{"n_layer": 16, "d_model": 64, "n_head": 2, "n_kv_head": 2, "head_dim": 32, "d_mlp": 192, "vocab_size": 8192, "activation": "geglu", "norm": "rmsnorm", "norm_place": "pre", "norm_eps": 1e-05, "positions": "rope", "rope_base": 15700.0, "rope_fraction": 1.0, "qk_norm": false, "attn_scale": 0.177, "bias": "none", "tie_embeddings": true, "parallel_block": true, "init": "uniform", "init_std_qkv": 0.161, "init_std_o": 0.0, "init_std_up": 0.161, "init_std_down": 0.0, "optimizer": "muon_variant", "lr": 0.00373, "lr_mult_down": 2.0, "beta1": 0.95, "lr_head": 0.00847, "grad_clip": 0.5, "warmup_steps": 200, "schedule": "wsd", "decay_fraction": 0.846, "decay_shape": "pow", "final_lr_fraction": 0.0, "batch_tokens": 16384, "seq_len": 1024, "doc_mask": true, "z_loss": 0.0001, "train_tokens": 121000000, "steps": 7386, "dataset": "wikipedia_en"}
Each number is 128 + 24 x the weight over the matrix's rms, rounded and kept within 0 to 255. Layers, rows and columns count from 0. Numbers have three digits each.

# layer 6 attention value, 64x64, rms 0.129, rows 43-63, columns 0-63
131148108148182126151157137114099088136093096138193161171152152119161126165093121115148157118124134115119131128103180160163119064115158148148089156134152101147126145135114113110139128115098119
129126101180144127084137130124169074118155096116090148100158098156112145138163096126106069113059135134113173132137111058155129086123141153116123113090123090150125118113101143110083115122134106
098089148157148148212138107167130155106122129107151154127117134121145093111137110123119122117118120079117109116115072125171165151113121194123138082127124085151147147149121100141162128127180161
089139117109110099130136151116121160143105139106109140106156134076146111122102153145114170117137139061092146115119109100136165131153121107109147110127162112119164133095112159129119140150180100
134127104152139160125122114155148155136136113122110104117163149131083093119165161138090167102089054142144111118085068126101095109137094133142187117166158055109117175129116133113128085064093132
143173116134153101138126156083132159129100135139162163101116114150141152193140112136070133155142114091131131147098121115075093106177158134115137157131150172145124126105122132140118162112134090
128092114099136079116133075134131145139141137139147096128139087074128172102181127097170104125161122159155164109134155098145181150099083100111130150148129115099104137156135095087105157133112134
094145153139150096126136066136100135148130176152090126145127154115117145131108170146145096135157180143114141132144147134117140096120134086125133149105120097142111138167154164105150106142136133
150121128131155113136135098144096148119145151153163104125155128129127121108127113152108121109176099158118151195130106106145156124139139160176071157140135137131122139134132164121091128172134124
131137135138140128114170134123123139104124137167138155124101143079110118146167136133137163097129134111163149114110100114134121158121148070159115164155087151124088151129099063127155105174147143
121167160077122141150127182122185084187093149069095121138082133157192083106133082150112136158144118142159056145110120138117116133108110145116132127103141151136120148217137098108130129123104121
116118124166110162158099146087132099136089146194127142106196147139140144130157151144105109136151122150153146161104120101133116142156097147108076140141114142133093159170144126058118124160173141
166095159171151111158123099117133104152146126136133090122149135163135137146135176094106142125135159164056107145157114087134122142130134162114094120103184144108135125141141128177086079112089090
097149141137125139129172138126139163123122120088126154118096157123116085087138101147109134109133111154146137162121113141157074076132116117163145109097106141121104109088104109115139124160108137
148097115075139122155124107142106134123096111140125107127090143106178096107100166136154115124146155154131115134139131155120167093120121106129076097142132135132090118122174122122158088171142121
070153179141105099112160109108070160088174123113117154096120110157089123118129158119112162170163116120134113085132133126158146105143128114132133150101086091120097135151177075097140138118122101
135111084102168136142135162115115114132103129123135115117113141095152136139106106105121124125143128100100146140093190154118109107104129093143154135093145146091100124103142091152100108105103145
154091134125125137087120138123131092163118122154144138129132125115134143110132137145130117137099162137114134115142131114132132113147105114131110139128111124142142128112159113064100138126132074
176106118166095163123134131080094131145168129135139120141173145122154129097115159119128156123147129118126118133139146127123121148148126158165132104144158127127105131136094185161169107115149133
076141107151109122151118162121101132134128101117099158142115105153090130159149163138104103117138104141108127096104121156160137157128140137135132091134104128105097108089100141103118118135136134
146116142131088093137144155162141108142174077159159126162132132147140110137136089134138164132110125136153178152122130089133202106125112115125163134112085157126111178123145155183102147092097123
# layer 6 attention output (transposed), 64x64, rms 0.106, rows 43-63, columns 0-63
131136125120130119145152150163160164133134089151124118118133137137096152136136123101153100141147164149154121155102148134102164091151091134117131135123162127159158116118134048167063092151112148
152103125109141091132134136098148135083105127183148155118090097118191106131140121098194166120134140138096096137090097181143158111102124160134067141174125091109129133117133134103150115110098160
152093107063125118087152116100111109131200099140125152166126109134128208123123132123130102152136128149156096158121139146098120130129118065141121128107131158144138105145147170083159120161114107
127142118108125164108141111163149130129129121107165132138124122145086124133124108134138147091120126139189109170142106092114108136118154132168130161129152105142123078135123137121140115134131071
135054127157098082163171127083077072112178153130127110073105166093137138135086127148178105104069133113133141161154158119091111119139127144145115157156107196150131123110135105117156161171112137
108136145124094146145171116160148161150147179082100134127104100134129113105150160127160113116090139147140144127099126122128150106151169160124105151110136093144114106081089148159084106129096141
152167153149127176133071138117145112141108099160135136165117156123131103104139154166106179152134084131094161107129067119128096150089110166108151113132102128143116152137156110144099136171175098
180119113155113151113098126138156146137137125150162117104124183116167110138085099127094087137170121118101152164148113111133125130109116127158215137135140096106139133166086144165139141108134157
171122102100143165140099158129113113136146093120127120126135098122161155103099126117128119097089129143153148069133136160131144131105114157132201154139109125131126104153080120174126102168157131
123139121123101111122109081152127086157140116134127104136080127111104152123114084143136090134143076156141156116113138115126124075130120166108158116137119116127157145099143135158106191171144152
110122147151089150102186113071133126091155119141078127122181093209098150150153149152099114127122162111101182119163117132128124142136135128134100085067123145157125160100109128089098138061145101
128116169109116158138180101131102120116165122135115154098114059134140065147144091150099135112120155127109125091110116170149116129094099145156168154112145142122139163140118151144105119168150167
174144129090106093089113157139119133103105100115093156089140127099105112142145159135153157111125130098171106141116181194122137139131084106137148142131097151124112136120103110137162096084130136
145101116112120127153138115111134132152147111097132093138133076142169158112101072100161113138105101117129177136152109105127155141136125157110089098156115125105159134139137128132130157131106121
154154171119145133136106150132121122156130125125157183170168088152109151151104089133095132115164102100107136128119159144139144145117130119141173107115155144145177161175146107156138141109149129
143127142139075197153137119137131147121113125121103152169130180108150157105113082096121116130119123131146105148134044125108090140132133147124145108118091136066146132131142131133111142106160181
117155158125138107139101142123149171147152156132142128128113114138112117128132170124136173151174118093152142126137134125107133112189141145121106100138125122120153145130134079180118130108126093
159091179137129121139108093138130129141108101132131158097120118131103114156127103124127141115135113101121109103105098154116118131090116175113113140141126093135123141126126117123115109098116129
079137087100109111154163148179107106094102101135183106125138122102093100136113136134122126099094154111149125153156163145135122150127110068114136149110159164114103128130107136121131111167151146
095128142098132123151127099120118146105160160113133105130112149130146122109155067113173124147108108135130127113115103133133143127147116111162119176130105115125164119153129143112135127099116172
081106117124173126091116120085096135124087105126084172165138125108118137114100138062131142121120116153126121119133128150137123141090135152094100076199165126144104162100115107152157117174144133
# layer 6 MLP gate, 192x64, rms 0.141, rows 0-19, columns 0-63
111113122121128135129114119108096133106119114092154107143105095116144140146091159128115144114132112115124104109122149122117127124123136137138146113119149148115092132090146113112140157135117093
053119141113152123153151140141148140133174114171117117100111131200109134126149139124149102105158144149151149119116097082092125129087134146173130103096110148175130138157126104140110121126163140
151087148146081123124132085112129099160136123099121167173159122108147157199131157111091132161120100104109118113148112116116123119192131118132106109094138113130108093170126125156109137132109117
098118120138129166141151108102135138174121105141062149112128106146164144134148113072151127148088107143114173128098096106124166136122146151138115122113118139173117141135101135127162116160113130
147085089122117127143106145114126144078094135149151109085142143111157116116115127085119168168103106143127142118163155099106094132173124137118103150164151138123092120121132138098075096165097123
118120109117146104123096211183091138119133166156174156148117166114165124111124108132124129116167139147133097109136123130107130160131130107171114093083122111122109145160136110116143109141109147
137110120147137133139144127168144124093100170121132147166136125123123121101143071107168095162093155194171157154153089125143111130098160111082101139122130125139127127166089157098142095139117125
126125104145125112133073115135142126138122108148123115092116136163140157128132067127096156133139121145103128107117112137151118127158116134136124102095144115096142137153124106103089155136102167
124104186127136157148150140123159096113127107138109100101162087100103138178159105103182113131137123134145185141164121113153108124093121093110111120126151144148074121090167101147125109155116113
126077118120143157141168163113110076092124109120152156106140100085095118120166163114106108147164158102136112108106098141091107095084089135144112165137132139131172107149147121073114145112096124
087111143109099125153125131146120116142125139132147156111130127145099135130136132145089111140152138130136090099109128157153102157137141147159086123100137146127161096122102146121128146122169161
116100088105118149134100162128156162129123128128119115122124105109128091122119119056142154142137137111111152072123087131151078129132146124119082118154087136168123120154142098108155096109141131
162145159147122133136175096138157151132157126131148138142107114131115139180103129110125120122100108121152147170145101097147126146133094102137145135110094089126107098127200107104135118135115149
088140100122153172142107124111075146124135147144141105120139074125134148124106122141133136127157116153101114133110119115072076115132098145128141108169150115105143137150105134150102149092126126
121082148155118124153116117140112096115139126092153069154102145116135128101098112147155140141112100128111131089143168115072133105149148124139140122144122127102121147144128126100139169178083124
156124123101117152162118108098135140131108116195106122188151112092122099134099106093110146106119170133143106134151115136136124126087153154116124115139124075135145107119124148077118145114127122
177100113124171128160138135123168160146107105154148115137153157131163142086119149140139152103137139110118098131104122113065115142134094128108155110153142101118171138095102143090154138139117127
134127104131109092117138157158119090137113097161095138132134112098170145134133062127132110115108163149116107138098158095136128117127116158092183117122110113144092151124141119122130170139118145
123127123086149091118154119196129083162101123116130133160163109164109136150169111124154151155103129112156151127095119116145133109125145109129129118098133139161161152133137105166110132146124143
114109142157138140115117134134143110172099090126121129199123125119140145094107137140097184170155156178152115148116158139167146168163103141156124099120140110111116161161106125134142133160117160
# layer 6 MLP up, 192x64, rms 0.134, rows 0-18, columns 0-63
139110106159119126125108160142119156123165104149141142150139098117139126140088114113111121115082077108134135141159156133102108114118149133115135121119119121118125133127144135125168175124118112
094113161135087122138107122206117137125175116126123117122142133177093156135143147150156092126169149139135153112114152111177119164109164166172128134127174140140111148114125075126111113138144157
154152149146135145130156179152154152135103127074109124089153116153161103125148101163134162126151137109163153130119149122145155147086154118147135138117108080133163122154130107117143120139098126
142089108136136117128129152163142150144152129116116122120141122110143098117100123130113120134117094121094121096125138099158135115132104101139155159120143116126150107148103095114164124120094091
134121165108095134136128118167158101149177148106124146153137110099157164127116122162131133110103155127122131125116099100139171137097143130144120131104110115133134098130121130129140123115144143
089098187153131134099178089146164116107160142110127144105145107112083146103115155177112106117117141147116132171134157130148120116155127119119145148096111144156148124117151160120132128130113145
137098082206126145129127145122137102140095170139162156123167125120128152098089104082146128144131130153156158128124103131160144107098132138135132147113138104116144166145092116137158142142130129
106112115155084160113140133127092127101135118147135126087123127138115120142135135135084122105124136084103106117150146176126146154142172091110106093100126115117144121144116161136105137184128126
140116160094110079090158111080150167107157106163174173118088147158103120116106112104149136120103129071131137188117118147107107139164101118133146169171084099099184142118111141094114108117140066
097156081120163113133124126129125126083155086093163161169108149088052137121146131147081073102176137140123160126098108114120090104054126155149116145127107165127140098165147113133123097116141137
098151145139097135101122092153153148159123116075128086124144122149114098151140132164129112127129102119146117134125115112136119158145119104120150116148116101132106093113125104113128122122131115
139116131086107123092135122158134153140090156177131176119119181069133132152096141086114132160109108136119124116141092074146135136138112089139116143145098128122124102171130144111126144136160146
122139110097097125145104138136096124136110142162095097143126156102157141102167064129147133111126097148143144134109161153110125128095109108139104137144165144151111155104101137129141093130102128
151139133116160132170131166115137172118110131160136142138079126132123132129153149096097121137173107155107118141092096130114145117134114156110145119103122150150128124153152155131149116120142137
155104147123108110166120144145140131113149129167125129100148140093127170181124109150083134114154137149146135175115125122155150159154106124159139159137130153133159150142142121130117091156073114
163094127126117126150121137077124146163147143143124131143129161138100133195123153144117132157141120121149123146122132100126129122152154145085090113152103111123119170146136122100153153092120140
131153111111143122144118160111110161163086100154119108164112154123124171114122139104156157090159120128145179131147125097108137141112166130113127097095156126122126119122125085154182095138167125
141119141135132151135120166107134125142140101112158130139153119127109126138157157139148138127135148109131162128124094148100106087134096102128149131143115159130156159112129154115155197082123118
124172082127115130107128149105152137097101137126137126153122098115077143147151125100107153098176068109121094163156103126116098071121120119076091123125127142133109131111147153180133153127093136
# layer 6 MLP down (transposed), 192x64, rms 0.235, rows 0-18, columns 0-63
125158143126118125130127116121115146130160131148113114111139169139074110106144099112140111165139148129123152116115123159114117152116128133170154174099102115150180105132097099125108135117143137
177139083128137123122121101177126152140150115125131129065174150137127158124150121154167094090146133142122150143074119130148113138119133090129111120163151091117141158147108104123128141104129173
131150120105115127112129103128168130173107136066132129171148094117130137165148153143117155113131147144101096132145159116111168130149134122156093161131169072121129118154113131094137104131117094
145097103096116103114130123150130131128126129135195113143123107114118119089093157160097143110150126124129092135157158141123112092150118081098129128153145138122130115125158133101084156127115108
128068113127131102144129128122117096087128115138124105106169128145147092144136090093101117180155138131115110134158128098097107115123115143148136094125129137120108142113114112114117083139120136
117117164143120125128163128169143074136160129149143141166124071129164112162126129150071097118118151106128125077128132126136131131088127085161139124120125135143115168111162134119134116109091106
180105146120106121160087155120157117178111121135134106125136149112132124138132159088129138102163120126120125114120184117137141148126118160165107200101136140079092140158124112137168127097156115
147139137107135094148131133137127145099114165130151131153130129091159126124142088115147140128130144154132142138139133098167154151141107161139098165102134118105136177139099058137110153103113152
126156122102134130102150181104128137085136073191131177142116151176145136148145128111118150136070122114144170184102165110125147093155115174105138134155098185110161077162140131092102138134117138
083131111130095078154118147129125072114108175091121137130067141105094175122148134169133116119183101162167150117154091115113104111092127149139130091154146119138158121128148093110170138119105123
182108131141139096185140136132129142144137097105163157137113124125150102134120149124128129122122110147121121143144110101113102116126153150103119143136138140108124137139155125108122108134161138
194113062101111098118117135116126136127154107135145168112133182100141149103141126144147124115122126142136062173089120116113138124116126127101149120141123162086109142140145142099160118119135131
103133145135163110079119110116126121127073110142145101120075139143108109136124142158145146174146127129101078134143162130106120133114136135143107165153146130072109151120098120131094125100159106
138161132117128129099116095147114126121116137087125131084154137117139148131155120152162153131132125114155121142145154126119135099137087115120123147143113112137130129095131136137107131096110098
154157131126142124128119119118138112119131151090113121161088150164119126129141132133131131142118108119100123119132133084096108079079131164129107100135077110095093150147112178132137168106142144
128091134144118134120129154135139185156150143093107114142118158154132144123140153145145135122125117154066122144108171111142158100161124123112118132147105139128103144159122135148134136134131113
109124149140137107079131153119093155152097166134098157123131111117106127171120163135097146101120118158155153097131143135163155146111172107137122116112081138118098147109147096163098160168131156
138111118140103116114118173160141103097111125139128146102122158110156109104135086126133129130135164142144163129119149122162099128089147170128134082150123098134066141130153118132107140129133183
095129129123127090135128129113142110097121115096155130122122129120122100150138127079143118106169103144113125114134046100097092121115136155099124104128127145089064134131182165167128116133100153